From a checkpoint of a small transformer trained on Wikipedia.
Architecture: RMSNorm before each block, biases, some layers without attention, gated attention.
Training: a variant of Muon for these matrices, 86M tokens, 7521 steps.
Each number is 200 + 30 x the weight over its row's rms, rounded and kept within 0 to 999. Layers, rows and columns count from 0. The size before them is the row's rms in percent of the matrix's.

# layer 8 MLP up, 256x64, rms 0.212, rows 8-114, columns 0-31
102,203,178,150,240,207,200,169,287,230,254,187,215,195,207,220,230,213,202,190,225,198,204,200,220,176,185,229,162,201,229,225,211
105,224,190,211,203,207,158,144,167,184,206,219,222,174,161,200,208,206,119,220,241,157,188,206,246,157,192,207,189,215,247,163,211
114,222,214,151,255,178,215,167,185,208,203,196,249,187,187,201,231,191,162,240,261,232,266,247,193,259,234,190,239,192,219,209,166
102,250,193,214,203,228,193,197,181,156,227,199,156,218,239,204,167,164,178,158,184,181,197,250,124,211,244,177,199,252,163,190,216
104,221,178,180,192,165,188,228,132,206,170,192,243,247,237,143,193,221,214,190,230,208,192,174,136,200,148,198,197,180,160,162,180
111,247,177,211,189,193,241,195,202,202,223,215,225,163,242,233,159,210,176,133,189,204,163,233,204,143,234,221,210,199,219,179,168
105,235,197,174,228,188,196,162,223,191,226,186,194,227,210,205,208,223,198,191,219,198,203,138,140,234,171,162,214,220,205,233,241
119,167,167,202,207,191,170,212,195,180,179,166,167,274,229,199,209,272,251,194,234,218,185,200,243,184,238,233,221,146,179,157,188
015,194,139,170,222,219,182,197,165,222,228,205,218,160,229,202,207,190,250,189,275,183,220,194,204,212,173,211,156,236,203,178,216
111,174,166,169,231,199,142,217,182,202,217,209,194,236,198,228,149,212,226,195,198,186,293,249,204,217,179,187,180,253,151,270,181
119,175,167,209,223,191,165,236,158,167,206,246,189,286,199,217,141,236,146,221,192,196,231,191,203,189,161,205,226,203,233,207,152
092,209,152,218,178,202,165,201,180,220,249,202,210,237,160,229,265,216,185,186,197,198,216,248,257,222,218,154,225,193,261,233,160
106,176,182,189,201,193,196,247,168,197,217,243,244,223,191,176,198,221,195,256,196,184,253,240,173,207,229,154,206,198,217,213,210
094,152,210,273,165,130,254,198,168,195,164,199,196,231,221,171,179,181,146,122,220,199,211,216,198,171,189,198,238,195,170,161,182
115,260,214,189,166,238,217,180,194,162,261,201,187,170,218,247,205,215,201,191,234,154,244,203,189,207,189,169,192,252,179,213,214
089,192,190,161,153,231,230,235,182,178,224,209,175,246,226,181,172,208,193,154,235,208,223,190,185,150,197,193,206,215,206,217,197
095,234,170,179,190,215,177,193,183,218,200,189,204,223,233,233,177,146,267,144,210,201,224,278,201,238,178,166,205,222,194,202,166
092,257,210,205,219,218,226,186,196,147,195,142,175,171,229,181,223,248,194,181,269,155,183,204,240,152,189,182,221,186,160,207,177
082,232,231,208,235,215,156,161,187,240,147,230,248,155,202,143,200,251,179,226,204,186,191,256,193,182,246,191,192,204,198,225,199
108,205,229,179,248,233,153,226,233,159,206,186,224,211,217,219,194,204,240,192,231,258,249,200,180,185,181,217,209,245,217,190,238
103,215,157,207,230,259,209,198,132,238,222,168,260,204,242,211,201,142,185,192,240,204,212,230,156,178,250,220,189,189,164,198,188
093,219,172,149,221,197,190,213,188,195,155,169,185,204,242,177,247,208,197,226,208,165,164,208,206,209,177,220,223,266,189,170,188
093,184,205,173,193,195,164,191,172,252,195,229,229,252,230,232,194,195,247,209,265,229,192,223,191,191,157,242,223,252,194,259,156
117,237,227,229,163,164,246,155,198,207,195,207,226,197,197,152,241,158,182,190,250,183,222,252,248,205,235,227,201,156,128,243,174
103,187,223,253,200,241,178,202,185,192,172,212,216,250,216,251,166,174,181,204,255,188,212,262,173,196,203,188,197,197,199,183,176
101,207,167,240,198,212,176,231,147,243,191,207,221,160,193,172,207,216,184,185,190,191,213,218,237,195,196,147,148,198,199,221,171
102,245,121,167,204,173,179,189,244,237,209,230,237,214,230,134,220,227,191,204,193,248,187,264,252,201,186,220,217,201,196,221,118
105,232,208,214,221,198,200,184,189,244,234,253,215,190,184,212,238,106,178,259,215,197,226,308,200,205,193,188,226,209,194,223,238
114,235,213,184,170,244,193,227,202,166,235,203,176,190,240,252,181,224,238,208,191,201,190,218,123,168,245,205,188,239,185,160,215
103,223,171,140,161,203,224,233,172,215,246,200,221,184,249,202,216,181,178,198,196,250,202,195,197,226,172,194,170,184,222,155,167
084,222,181,128,253,164,206,153,173,193,130,237,198,243,197,174,167,173,190,211,194,192,190,173,161,198,220,167,180,213,213,156,213
102,241,213,190,227,167,248,239,233,221,276,170,210,254,188,224,227,201,165,187,213,162,184,199,207,236,172,148,170,181,187,227,202
089,172,231,202,204,230,224,197,192,150,201,206,183,165,185,209,154,205,214,186,203,218,202,182,203,262,169,199,211,254,175,178,234
102,172,147,249,194,240,231,160,199,157,196,162,182,206,223,237,204,181,142,194,241,221,180,227,181,188,234,156,192,159,220,219,164
102,141,167,183,177,222,166,139,205,212,221,139,229,169,195,193,235,205,211,167,180,161,208,201,181,174,168,192,250,187,188,204,181
102,227,205,249,239,250,166,183,223,219,210,157,272,162,194,223,232,215,163,235,239,200,205,267,198,222,192,173,203,199,218,145,127
025,246,138,158,211,206,183,189,152,204,227,180,218,214,255,168,206,204,226,239,216,171,205,225,226,191,219,189,189,244,251,159,214
109,207,160,229,242,201,236,204,171,206,143,195,216,212,225,149,173,265,169,298,181,183,218,225,194,207,217,189,200,223,209,225,197
091,224,135,213,195,209,192,184,182,193,210,186,172,211,203,209,182,155,222,170,248,173,192,149,196,213,239,166,265,247,238,221,215
094,251,166,249,226,229,176,225,171,132,213,211,169,218,149,203,233,149,158,171,184,205,206,213,171,151,199,192,148,203,183,215,157
105,211,243,268,172,201,185,205,220,226,256,190,258,143,221,227,206,199,168,225,233,131,208,224,241,206,188,202,218,186,238,172,213
103,242,145,158,181,173,142,227,201,253,203,225,238,170,190,140,208,208,221,231,191,225,230,183,214,244,265,191,145,214,205,203,167
016,209,172,165,176,191,228,171,169,192,163,231,273,199,222,161,179,255,198,271,254,214,220,206,165,215,170,205,177,216,202,201,213
099,232,152,202,172,175,180,212,219,201,159,187,237,194,155,244,255,209,185,175,192,199,146,290,215,253,186,162,165,205,234,214,236
103,254,217,243,190,191,160,176,232,240,228,190,207,245,242,171,244,182,216,161,183,140,231,182,171,204,187,188,164,222,183,247,245
010,223,186,169,244,187,125,178,214,228,231,147,247,221,231,152,227,197,226,225,242,202,225,156,223,186,209,147,203,257,214,166,200
120,201,234,219,165,159,219,173,228,206,244,174,239,209,227,247,123,167,236,181,170,193,213,172,186,173,193,182,200,263,175,204,201
112,191,192,261,161,177,187,249,225,163,177,198,202,216,196,175,214,225,168,196,230,146,197,240,222,257,209,210,178,235,223,193,221
101,218,183,202,208,170,233,158,149,207,132,172,220,197,212,166,191,218,182,229,185,211,188,127,225,231,152,152,193,181,167,153,184
097,218,159,236,173,171,175,193,164,239,151,153,184,179,200,218,172,217,166,237,243,207,210,180,188,179,215,183,177,194,191,200,195
094,210,180,193,232,292,167,206,171,147,188,178,183,227,208,191,198,193,186,241,262,245,229,190,204,241,245,183,235,232,238,199,204
104,196,168,194,229,211,175,191,181,197,213,143,216,188,221,233,251,159,186,168,199,216,219,201,178,189,242,184,180,184,169,191,182
093,262,200,262,211,227,226,195,236,147,209,183,178,240,218,174,202,204,184,202,193,216,252,167,148,199,267,161,212,152,216,179,207
104,240,195,139,223,202,165,196,219,200,221,220,154,247,193,169,166,205,216,212,216,183,208,184,242,248,216,227,224,234,175,242,167
101,166,186,219,177,223,184,259,146,174,219,165,267,150,230,222,257,192,187,206,198,209,255,222,177,192,204,276,216,221,178,205,214
015,213,157,124,215,192,203,163,184,216,204,158,245,233,208,163,214,195,209,198,216,214,190,212,216,216,211,180,141,206,198,181,220
113,242,223,185,182,183,179,212,186,258,198,239,212,201,254,211,235,150,178,235,178,177,155,187,188,207,184,229,178,256,236,235,178
108,228,190,186,181,222,190,193,185,209,190,191,234,185,263,224,148,240,209,209,184,203,184,203,206,164,204,204,250,165,188,168,190
095,252,161,201,183,206,217,225,202,241,214,201,261,231,149,170,254,203,186,202,230,226,176,147,158,249,189,196,248,190,230,176,232
092,216,153,206,155,225,225,231,200,207,207,171,240,212,228,161,194,228,156,172,161,187,187,202,192,154,199,186,194,268,215,199,234
102,268,212,211,141,166,232,158,203,260,211,218,177,202,205,176,232,219,158,189,195,151,213,245,218,159,195,205,155,213,183,247,182
116,220,201,219,234,182,126,233,240,201,194,222,257,164,234,242,138,200,196,217,199,207,226,246,197,217,218,250,185,235,217,206,177
098,158,187,204,208,249,199,207,237,264,180,210,237,225,216,192,260,243,207,206,231,146,182,201,181,258,165,168,219,225,193,164,181
099,194,153,196,238,195,167,212,229,178,161,192,215,221,228,203,145,193,214,224,151,227,178,199,227,170,225,145,159,187,212,217,202
093,234,213,218,229,213,194,202,172,227,158,210,231,206,218,169,222,235,181,231,213,206,226,127,227,249,200,247,222,211,208,205,156
021,213,201,227,217,215,198,202,217,169,191,168,216,201,213,177,187,136,228,209,206,170,256,205,184,219,171,210,186,265,208,183,202
105,213,234,181,237,194,200,186,162,207,204,176,244,150,204,244,201,203,259,193,218,175,247,204,226,189,210,178,179,117,214,221,201
017,218,226,180,167,197,194,238,202,207,212,220,263,216,242,218,158,246,190,240,239,164,218,175,215,203,163,171,230,213,172,156,232
017,168,152,268,241,217,206,179,169,209,203,137,250,208,264,171,191,200,173,168,221,208,243,182,198,246,201,206,223,170,208,137,239
093,235,171,235,213,197,159,177,205,211,229,161,223,197,212,231,183,250,189,204,180,162,229,232,191,195,203,246,217,199,223,184,190
103,277,168,193,178,205,218,157,256,244,189,196,187,192,208,228,202,219,194,187,177,182,214,212,194,208,204,193,206,216,208,184,190
103,262,195,246,235,215,154,189,213,184,243,174,209,189,210,155,208,166,169,192,182,205,228,201,154,215,232,215,200,188,194,191,235
112,214,181,241,221,142,190,223,170,233,201,245,225,205,233,218,177,228,191,209,225,216,190,227,202,226,177,187,175,179,269,177,221
105,282,184,252,200,170,222,180,180,202,166,188,246,188,203,199,194,219,195,219,231,228,202,218,212,197,146,134,222,183,240,231,184
109,165,199,201,236,235,171,155,209,164,144,193,215,224,223,195,237,175,186,244,237,213,202,262,223,189,204,268,237,205,178,184,191
015,240,188,204,204,178,164,159,209,250,199,166,238,218,257,182,173,163,212,186,233,202,183,211,260,179,155,194,188,220,215,131,227
089,183,200,228,210,124,172,218,230,251,230,231,245,215,228,124,219,199,191,204,255,237,192,221,210,184,153,190,219,189,213,178,193
109,218,152,220,155,229,217,239,175,225,227,189,190,160,224,200,201,237,214,186,219,184,164,113,219,213,174,170,230,242,199,134,199
092,224,210,185,133,188,190,224,241,208,201,209,220,252,181,256,211,216,240,213,241,130,182,219,223,225,170,197,190,183,222,173,167
102,248,192,241,194,182,202,222,237,161,199,171,233,162,236,202,170,188,203,251,199,198,182,158,154,211,221,205,174,226,202,198,222
095,221,207,177,164,201,186,188,159,192,205,172,213,224,173,173,195,243,198,230,245,152,235,127,258,147,170,218,184,210,180,237,176
090,196,177,217,191,190,239,198,197,193,179,142,200,175,150,215,186,178,149,227,252,197,174,167,221,205,134,175,189,192,157,213,202
108,214,200,247,144,191,208,212,215,190,233,202,177,193,223,197,235,206,192,181,250,185,219,181,220,256,173,190,207,185,149,154,205
111,190,187,151,202,225,245,165,214,268,215,206,220,215,198,213,185,182,178,220,201,204,223,190,174,225,210,200,186,281,167,184,215
104,240,151,221,222,215,163,217,186,155,190,230,193,177,202,200,186,181,204,241,209,188,271,198,198,170,162,173,202,205,226,192,243
109,206,186,255,153,150,251,206,225,167,232,202,244,230,204,251,198,227,189,166,205,139,220,250,172,183,176,191,181,184,195,198,156
090,176,190,203,209,217,210,167,180,221,179,204,188,187,209,173,174,172,231,233,194,225,171,205,165,276,244,215,202,222,255,209,222
023,263,149,170,227,167,195,160,231,180,169,168,206,201,226,154,206,178,221,240,220,171,239,211,188,181,200,196,158,172,210,186,168
117,264,197,192,217,139,235,179,207,248,154,214,228,217,236,218,239,198,228,228,209,241,222,240,219,186,184,208,168,195,235,174,199
104,185,195,212,238,225,179,156,225,179,202,171,240,225,207,212,167,149,174,175,160,194,242,184,248,254,139,203,252,228,180,159,198
102,194,183,201,184,199,190,215,210,236,175,258,197,220,214,223,159,198,208,231,242,209,256,223,181,209,243,157,130,217,228,165,193
118,217,146,210,220,203,177,205,204,202,223,226,203,200,172,189,206,224,158,235,174,194,193,233,200,186,210,218,201,207,235,210,198
102,221,215,248,167,210,150,255,186,266,264,204,256,215,243,215,202,226,163,187,245,193,175,189,222,217,228,230,212,223,217,264,197
105,221,150,236,218,235,198,230,184,228,182,191,171,179,217,114,218,229,194,251,208,192,195,240,256,225,263,166,198,232,199,227,179
093,253,172,218,226,204,255,160,163,214,137,193,207,188,217,173,190,204,246,192,206,179,150,154,234,211,194,177,192,242,204,203,167
093,207,183,213,159,226,246,167,163,210,193,180,193,272,188,213,249,234,193,148,210,162,166,187,250,185,167,156,201,252,200,223,167
116,223,221,186,209,240,174,173,214,238,257,221,239,191,223,220,155,133,184,198,236,184,206,191,212,183,185,206,220,221,207,126,259
090,232,164,210,213,195,162,209,154,195,164,185,197,235,273,189,210,190,175,189,224,259,223,254,255,177,230,226,222,198,185,215,183
105,218,175,193,201,218,188,126,108,209,183,146,184,257,179,214,149,253,206,215,183,223,212,179,233,210,196,164,157,217,189,226,199
109,180,167,197,167,245,247,193,150,183,186,220,223,246,181,200,210,196,204,227,224,187,187,233,208,221,213,229,192,214,166,191,208
092,223,196,177,220,162,246,222,207,253,221,242,209,202,244,197,201,173,209,198,218,147,211,195,187,276,215,165,159,188,168,215,234
102,183,197,205,235,231,209,232,160,244,234,167,211,246,259,210,208,225,210,188,197,169,265,238,167,229,209,174,204,202,168,155,208
100,231,212,263,228,264,233,193,128,207,200,193,188,192,262,247,227,185,206,184,214,136,149,200,214,216,227,177,193,171,174,237,194
114,194,161,139,212,210,216,186,226,214,222,192,219,169,196,203,186,183,234,218,223,206,307,225,177,201,206,187,203,250,229,199,152
095,169,229,213,196,236,168,196,124,149,221,247,204,214,223,188,194,249,257,236,246,168,264,244,175,189,229,159,220,204,202,198,227
105,167,201,206,150,193,245,162,244,193,220,180,185,248,240,234,139,232,142,233,221,194,224,192,200,201,199,245,168,175,167,209,195
100,193,154,160,230,214,159,199,241,155,184,191,197,221,217,154,238,185,235,220,228,195,209,242,186,261,192,153,182,190,227,202,194
# layer 8 MLP down (transposed), 256x64, rms 0.156, rows 8-114, columns 0-31
107,205,182,197,185,195,187,161,233,182,189,208,228,219,149,153,222,240,195,213,204,164,197,160,154,184,137,164,247,234,157,242,225
101,150,216,211,196,155,190,147,212,199,196,178,207,221,210,210,170,236,192,197,208,181,159,203,247,158,218,205,194,170,227,195,209
107,197,204,127,196,160,212,173,254,161,163,237,191,187,207,200,246,264,186,213,220,230,198,237,217,211,172,147,164,253,256,166,174
093,158,222,187,202,202,255,168,203,240,191,183,167,250,225,210,156,226,160,190,195,228,224,188,208,231,134,239,211,193,142,220,202
107,162,211,195,221,170,176,207,208,208,225,214,217,154,212,135,185,211,204,139,186,162,233,235,182,232,204,220,216,209,217,200,118
100,209,181,199,149,221,241,206,233,200,142,217,179,206,149,206,213,263,240,203,169,235,188,201,160,203,213,240,200,171,212,180,159
098,244,178,183,179,231,218,225,192,273,212,185,161,215,218,189,240,215,166,163,196,126,167,204,216,234,196,218,202,154,193,242,224
119,219,168,123,210,185,175,188,207,225,202,175,227,160,236,231,160,210,203,148,169,245,217,227,228,180,250,231,219,193,187,197,220
014,207,212,181,170,180,228,194,196,150,226,152,200,121,161,174,201,209,207,205,202,207,194,218,179,189,202,191,241,167,147,180,203
106,190,228,255,180,192,218,215,139,169,190,190,207,253,283,238,180,217,229,214,214,257,173,242,162,193,255,198,202,183,168,190,212
122,198,151,208,196,222,189,225,174,168,139,183,248,239,237,166,180,176,253,200,175,138,150,224,192,213,197,180,170,229,134,254,170
092,184,224,222,201,170,136,202,213,170,198,214,191,258,163,219,220,186,248,194,160,240,217,207,194,181,221,244,208,197,177,251,219
098,227,200,238,209,183,218,173,227,220,207,158,198,203,175,170,222,202,157,188,211,270,183,272,230,203,215,235,177,182,144,182,167
098,255,204,238,191,219,189,186,258,188,214,211,164,194,234,192,219,166,252,159,180,160,160,150,181,147,240,197,211,189,190,190,190
108,174,214,228,200,201,213,151,188,202,208,189,196,165,204,216,176,202,190,166,208,205,191,153,152,185,238,139,236,221,204,183,165
088,190,275,192,184,218,223,209,199,191,187,208,193,167,151,174,152,243,207,208,138,275,195,195,249,205,140,222,199,203,270,182,196
090,208,154,220,197,173,204,197,147,180,196,167,159,152,207,167,148,263,209,201,203,228,164,140,176,213,207,229,236,168,233,174,196
089,229,190,192,186,178,149,218,188,203,203,193,215,193,206,229,276,204,200,182,147,217,146,230,150,151,174,174,145,250,200,231,232
090,179,214,147,185,241,185,180,245,195,191,182,166,250,185,217,186,202,196,198,161,169,245,178,227,199,202,205,226,198,177,209,154
110,201,203,207,227,181,167,208,222,216,137,199,200,187,167,219,225,199,205,211,208,277,162,205,223,196,211,224,189,175,210,246,114
108,231,201,189,170,228,215,204,174,215,248,201,204,256,248,242,170,213,184,214,212,200,198,216,186,181,238,231,192,247,234,147,250
091,182,186,262,207,201,226,240,202,211,213,191,168,229,215,225,188,247,208,149,216,199,161,237,212,192,241,211,171,248,199,231,148
098,227,210,200,227,210,247,199,221,228,230,183,219,187,199,161,171,169,226,226,214,174,155,184,164,210,248,186,188,177,212,143,189
119,172,195,195,189,169,230,154,193,274,225,224,243,272,120,210,203,229,228,233,179,165,181,187,208,207,213,143,162,158,174,225,211
098,182,177,208,167,199,218,213,223,228,191,220,130,172,207,138,189,164,134,196,181,188,214,172,181,190,228,227,221,236,230,180,154
099,210,166,201,176,178,206,177,181,200,197,188,170,131,246,199,200,178,252,144,200,261,208,182,210,181,220,213,182,138,215,212,256
101,121,243,173,208,211,250,192,208,172,222,189,239,208,191,211,179,131,248,207,226,190,211,144,224,200,222,243,177,198,189,203,221
104,159,192,162,213,192,209,202,192,204,223,229,200,161,181,232,176,189,196,142,233,212,250,155,233,178,232,155,229,267,219,208,205
098,243,192,190,180,194,230,170,157,230,178,181,171,201,234,199,199,217,271,220,223,208,197,169,202,207,229,225,225,161,211,203,151
097,174,191,192,201,167,155,163,201,224,186,217,178,162,200,216,191,144,213,200,205,214,197,221,193,220,226,242,191,165,240,185,164
090,157,209,201,200,172,204,210,229,194,236,146,171,210,258,221,219,201,161,150,224,252,178,218,181,190,178,245,205,150,198,213,209
102,175,239,218,167,260,210,226,240,188,254,200,165,215,196,187,213,206,178,207,198,185,188,159,179,261,205,130,209,183,179,187,213
093,207,215,233,198,195,200,191,208,170,213,212,204,193,198,182,226,193,221,154,194,177,195,187,176,226,137,168,253,202,96,205,183
104,205,215,236,149,249,200,226,179,218,188,246,152,204,200,203,214,137,203,198,219,195,203,184,167,193,255,188,171,216,227,241,155
104,186,200,217,209,227,209,240,200,232,171,180,180,143,133,219,172,194,265,226,229,211,192,158,150,172,213,179,245,179,179,222,223
105,230,147,176,224,213,196,220,168,192,194,218,203,203,180,210,199,241,218,186,220,192,204,183,243,160,192,211,186,226,175,147,196
032,239,232,157,206,169,228,236,183,182,161,226,195,226,135,255,173,199,218,199,204,226,177,235,196,196,122,201,161,196,185,212,273
102,238,210,216,179,199,206,146,165,210,193,245,230,212,210,213,241,187,214,210,188,208,213,263,117,198,205,192,186,186,221,229,200
097,184,213,203,197,142,211,224,192,169,199,168,228,199,214,185,226,184,191,142,220,172,192,207,228,140,185,222,208,180,186,192,278
096,206,198,231,250,260,178,208,192,182,161,190,160,211,165,179,220,283,164,226,182,195,167,174,228,214,195,206,195,218,217,228,175
100,161,211,199,191,222,183,245,214,196,148,176,181,221,107,224,227,175,213,160,139,193,179,235,232,198,222,192,202,171,198,233,163
101,210,207,221,188,226,200,190,215,197,231,218,229,155,183,165,174,194,256,168,215,240,210,168,161,181,195,151,220,135,272,241,220
025,198,247,243,148,220,159,127,174,187,249,169,132,211,196,250,176,171,183,191,205,248,202,193,209,221,224,156,201,175,194,229,233
089,179,245,200,148,169,208,223,214,135,214,171,180,185,216,156,126,174,197,176,188,244,163,200,183,181,165,196,218,221,221,243,218
103,233,184,235,202,219,178,203,245,175,219,168,190,192,200,184,106,244,186,159,196,214,247,187,205,194,186,133,174,161,181,186,170
015,177,215,194,250,230,240,202,193,218,203,183,180,178,168,211,197,213,159,219,179,190,217,203,212,214,250,199,167,175,223,172,212
115,212,182,179,241,168,130,185,145,214,193,178,223,185,177,231,193,177,166,198,223,207,205,211,183,140,200,213,242,210,179,251,161
107,193,168,225,153,207,200,222,218,231,180,209,202,128,250,190,176,139,225,242,229,225,160,220,152,143,184,169,195,180,212,227,230
096,177,152,222,187,235,186,156,232,162,200,238,178,216,216,250,180,194,239,218,150,218,159,175,208,208,160,234,180,182,227,296,199
092,250,226,177,222,166,184,231,208,181,185,195,196,168,167,188,189,193,156,178,197,146,206,198,218,178,220,241,176,187,190,239,122
099,196,220,244,143,257,181,160,241,178,258,213,207,223,190,146,222,176,209,218,208,220,167,215,228,183,176,204,214,257,203,224,185
097,148,154,201,217,205,203,183,129,225,185,178,256,198,163,192,165,198,203,212,162,220,220,181,212,259,212,232,193,259,200,180,197
095,124,225,244,175,238,220,263,214,166,184,186,200,211,202,212,225,223,217,179,181,155,196,198,229,189,206,243,198,232,176,257,234
110,196,222,196,206,224,168,198,160,153,245,146,190,212,213,224,252,159,184,183,186,230,168,183,191,177,190,219,194,219,171,181,202
114,225,182,225,165,187,267,207,217,228,201,226,233,203,178,217,195,225,223,196,262,206,228,155,161,195,195,195,189,182,204,144,201
022,200,184,198,213,163,190,201,220,212,192,235,163,241,164,172,204,195,174,238,170,189,214,205,199,170,183,197,241,172,228,162,184
106,202,226,185,181,208,182,182,157,189,174,245,209,221,203,195,253,189,162,177,179,202,167,177,217,199,195,221,164,209,212,227,152
102,137,231,202,202,187,215,244,188,179,256,236,174,150,260,178,228,154,181,192,161,211,192,176,224,174,182,234,226,221,233,211,221
093,216,263,217,190,184,181,215,222,244,189,194,244,217,206,216,208,155,217,166,156,184,153,154,211,254,255,234,225,186,196,180,233
092,179,218,200,194,221,242,191,217,164,188,185,173,216,158,143,171,196,238,187,228,242,165,165,223,180,137,113,166,155,223,217,190
103,193,235,227,159,214,246,187,197,156,242,193,177,167,200,155,186,234,229,178,188,181,165,164,201,193,154,256,263,181,199,189,160
113,246,242,209,233,244,168,250,142,235,197,235,170,174,197,222,216,198,210,198,230,182,218,188,235,240,202,186,224,206,185,186,205
094,160,236,163,211,206,214,228,216,209,174,218,201,250,172,273,155,255,250,215,231,195,193,259,233,159,195,211,171,200,211,127,172
099,243,246,209,211,189,186,166,207,210,215,164,178,183,240,220,157,210,204,199,238,241,162,182,248,247,169,194,168,166,230,176,189
097,166,248,154,189,159,188,188,214,193,144,255,197,191,209,204,144,255,204,191,205,180,227,228,200,255,181,266,229,259,192,218,187
034,198,174,224,213,211,204,270,200,166,210,278,188,227,247,170,152,214,188,227,246,173,189,210,143,162,178,204,174,189,224,262,205
103,245,177,215,198,193,256,244,217,161,257,174,224,193,191,194,216,172,161,223,206,213,198,245,242,157,242,208,252,177,156,209,190
025,169,182,134,240,193,197,187,187,182,209,219,163,207,217,215,164,201,212,225,231,125,215,186,206,164,213,190,214,243,205,179,190
029,200,209,144,256,166,218,179,246,220,177,208,200,199,194,124,177,257,245,154,205,198,236,196,187,200,206,236,202,265,226,201,148
093,202,197,196,221,193,195,252,230,171,170,242,191,210,209,198,216,171,157,194,231,185,186,144,215,233,188,189,245,184,227,161,155
089,215,200,266,208,185,195,188,180,193,224,190,199,220,214,212,203,224,202,155,199,182,261,203,215,166,207,235,181,179,207,193,229
109,177,247,277,194,202,174,205,227,169,254,183,197,196,196,180,209,220,174,159,203,188,173,201,242,155,154,186,194,228,256,217,167
120,206,215,182,188,203,184,211,246,209,172,261,146,232,137,234,213,247,180,210,151,179,218,196,174,226,142,187,186,190,192,218,178
103,192,218,213,205,195,188,223,232,163,188,182,189,239,185,135,192,202,176,193,172,165,202,166,148,139,186,189,218,238,240,203,164
103,219,170,199,225,146,236,166,190,200,210,205,191,207,252,211,180,225,171,154,167,190,193,158,200,188,143,215,189,251,185,157,229
019,213,212,243,187,183,233,232,183,216,209,210,157,119,254,214,201,226,189,164,119,171,223,169,194,204,239,228,194,138,223,259,235
097,191,226,181,201,230,207,237,186,209,233,258,216,198,233,205,184,232,249,181,244,257,187,187,209,207,198,226,212,176,224,223,236
101,171,213,220,229,226,212,228,172,168,226,208,184,220,192,260,200,255,212,168,182,217,193,185,163,226,172,194,177,242,241,226,189
081,150,200,207,190,211,203,207,228,245,150,238,181,231,166,142,221,180,157,176,221,161,215,227,204,195,218,240,207,221,208,222,201
098,173,197,235,216,225,224,243,198,218,216,192,225,181,166,201,200,209,178,223,200,235,141,116,157,202,236,248,154,200,194,182,177
106,163,226,170,171,205,152,169,194,160,150,216,232,156,158,186,172,165,208,230,194,174,164,216,208,141,200,258,208,229,205,228,145
092,215,186,164,161,182,153,214,179,225,222,165,178,185,234,185,162,224,222,197,199,227,202,233,154,228,211,198,177,155,256,209,179
106,196,206,220,166,195,224,191,161,187,200,237,170,213,184,196,175,209,195,199,181,209,209,165,143,271,203,213,177,192,187,177,234
114,184,205,217,182,191,216,213,245,217,224,228,259,260,193,214,194,206,205,225,160,249,214,201,184,253,194,220,140,191,167,260,210
101,191,203,186,191,185,245,199,194,215,222,189,211,208,193,238,209,187,188,215,190,178,193,182,241,223,202,207,199,247,236,208,180
112,160,146,192,171,222,211,193,225,203,197,172,216,240,160,190,211,199,179,223,233,150,175,168,182,164,207,226,213,133,176,148,187
088,213,235,201,210,217,201,256,208,204,196,208,147,145,223,194,202,211,267,190,194,189,176,180,191,235,170,201,187,232,235,186,172
038,261,192,187,255,192,195,181,197,170,194,165,211,210,207,179,166,229,271,203,205,222,225,207,227,143,188,177,184,156,209,228,135
118,138,261,177,166,186,238,217,219,225,191,217,219,186,170,207,173,216,237,195,211,249,185,200,203,197,165,228,179,195,207,175,199
107,208,208,216,225,206,153,241,193,202,191,192,193,177,211,223,154,255,226,226,197,200,213,208,171,179,201,166,224,169,228,241,170
099,190,269,176,217,210,201,218,169,186,197,176,161,184,199,233,244,176,223,198,156,256,207,166,193,199,235,177,165,181,187,204,171
118,208,136,180,174,200,225,205,220,177,179,163,208,213,117,218,169,212,160,194,235,195,191,168,170,191,227,244,268,198,210,219,203
101,200,259,198,170,216,176,189,192,183,166,203,177,184,171,192,206,186,112,206,219,199,208,235,177,181,210,258,187,242,229,234,237
116,194,206,249,210,240,191,220,164,249,159,160,208,184,216,199,230,204,170,215,226,158,247,243,225,244,188,158,220,205,160,138,258
098,199,168,203,204,198,174,220,241,201,216,153,196,183,138,185,213,228,190,237,167,148,158,193,180,214,192,178,232,171,175,249,220
091,181,226,172,208,193,157,196,250,149,231,180,189,164,193,154,193,220,236,253,224,298,229,231,177,176,172,236,239,219,225,224,205
122,216,170,164,167,235,259,169,188,240,243,189,204,129,166,218,198,201,183,206,194,240,155,180,207,208,185,208,191,219,211,202,180
093,181,260,190,170,246,201,196,250,163,167,225,254,203,255,200,244,165,221,209,211,229,205,228,167,181,187,209,225,212,246,173,144
106,205,200,179,212,194,167,194,225,214,170,204,234,182,221,240,186,167,207,173,197,132,161,193,187,227,179,162,190,232,203,167,199
106,171,132,240,204,242,219,184,219,235,244,190,179,207,153,164,182,212,176,220,204,213,177,186,231,219,190,224,146,292,176,166,193
099,195,220,230,174,137,187,162,217,205,208,198,216,177,190,169,197,158,223,179,241,191,159,185,163,194,183,213,198,179,172,182,256
114,209,191,230,240,173,216,226,226,206,219,218,194,244,206,147,190,220,269,196,178,179,138,247,211,209,275,210,221,163,196,236,178
103,194,204,150,182,204,186,174,184,228,153,199,192,161,212,188,173,223,192,287,165,136,151,180,190,221,260,231,175,191,202,242,158
101,240,255,175,203,212,165,211,187,215,226,204,233,170,248,266,213,223,152,185,150,194,163,215,207,224,240,200,183,263,178,222,190
105,158,204,173,209,184,185,219,214,230,196,199,211,193,149,243,217,192,203,258,190,216,205,211,174,235,241,190,224,157,260,221,194
100,194,164,244,199,207,252,207,217,219,194,221,154,164,170,218,183,214,198,169,262,156,162,182,205,223,128,216,200,173,211,197,182
104,166,164,203,156,224,271,189,224,222,182,165,211,206,162,227,157,215,176,217,201,150,185,229,220,198,221,199,231,161,212,187,237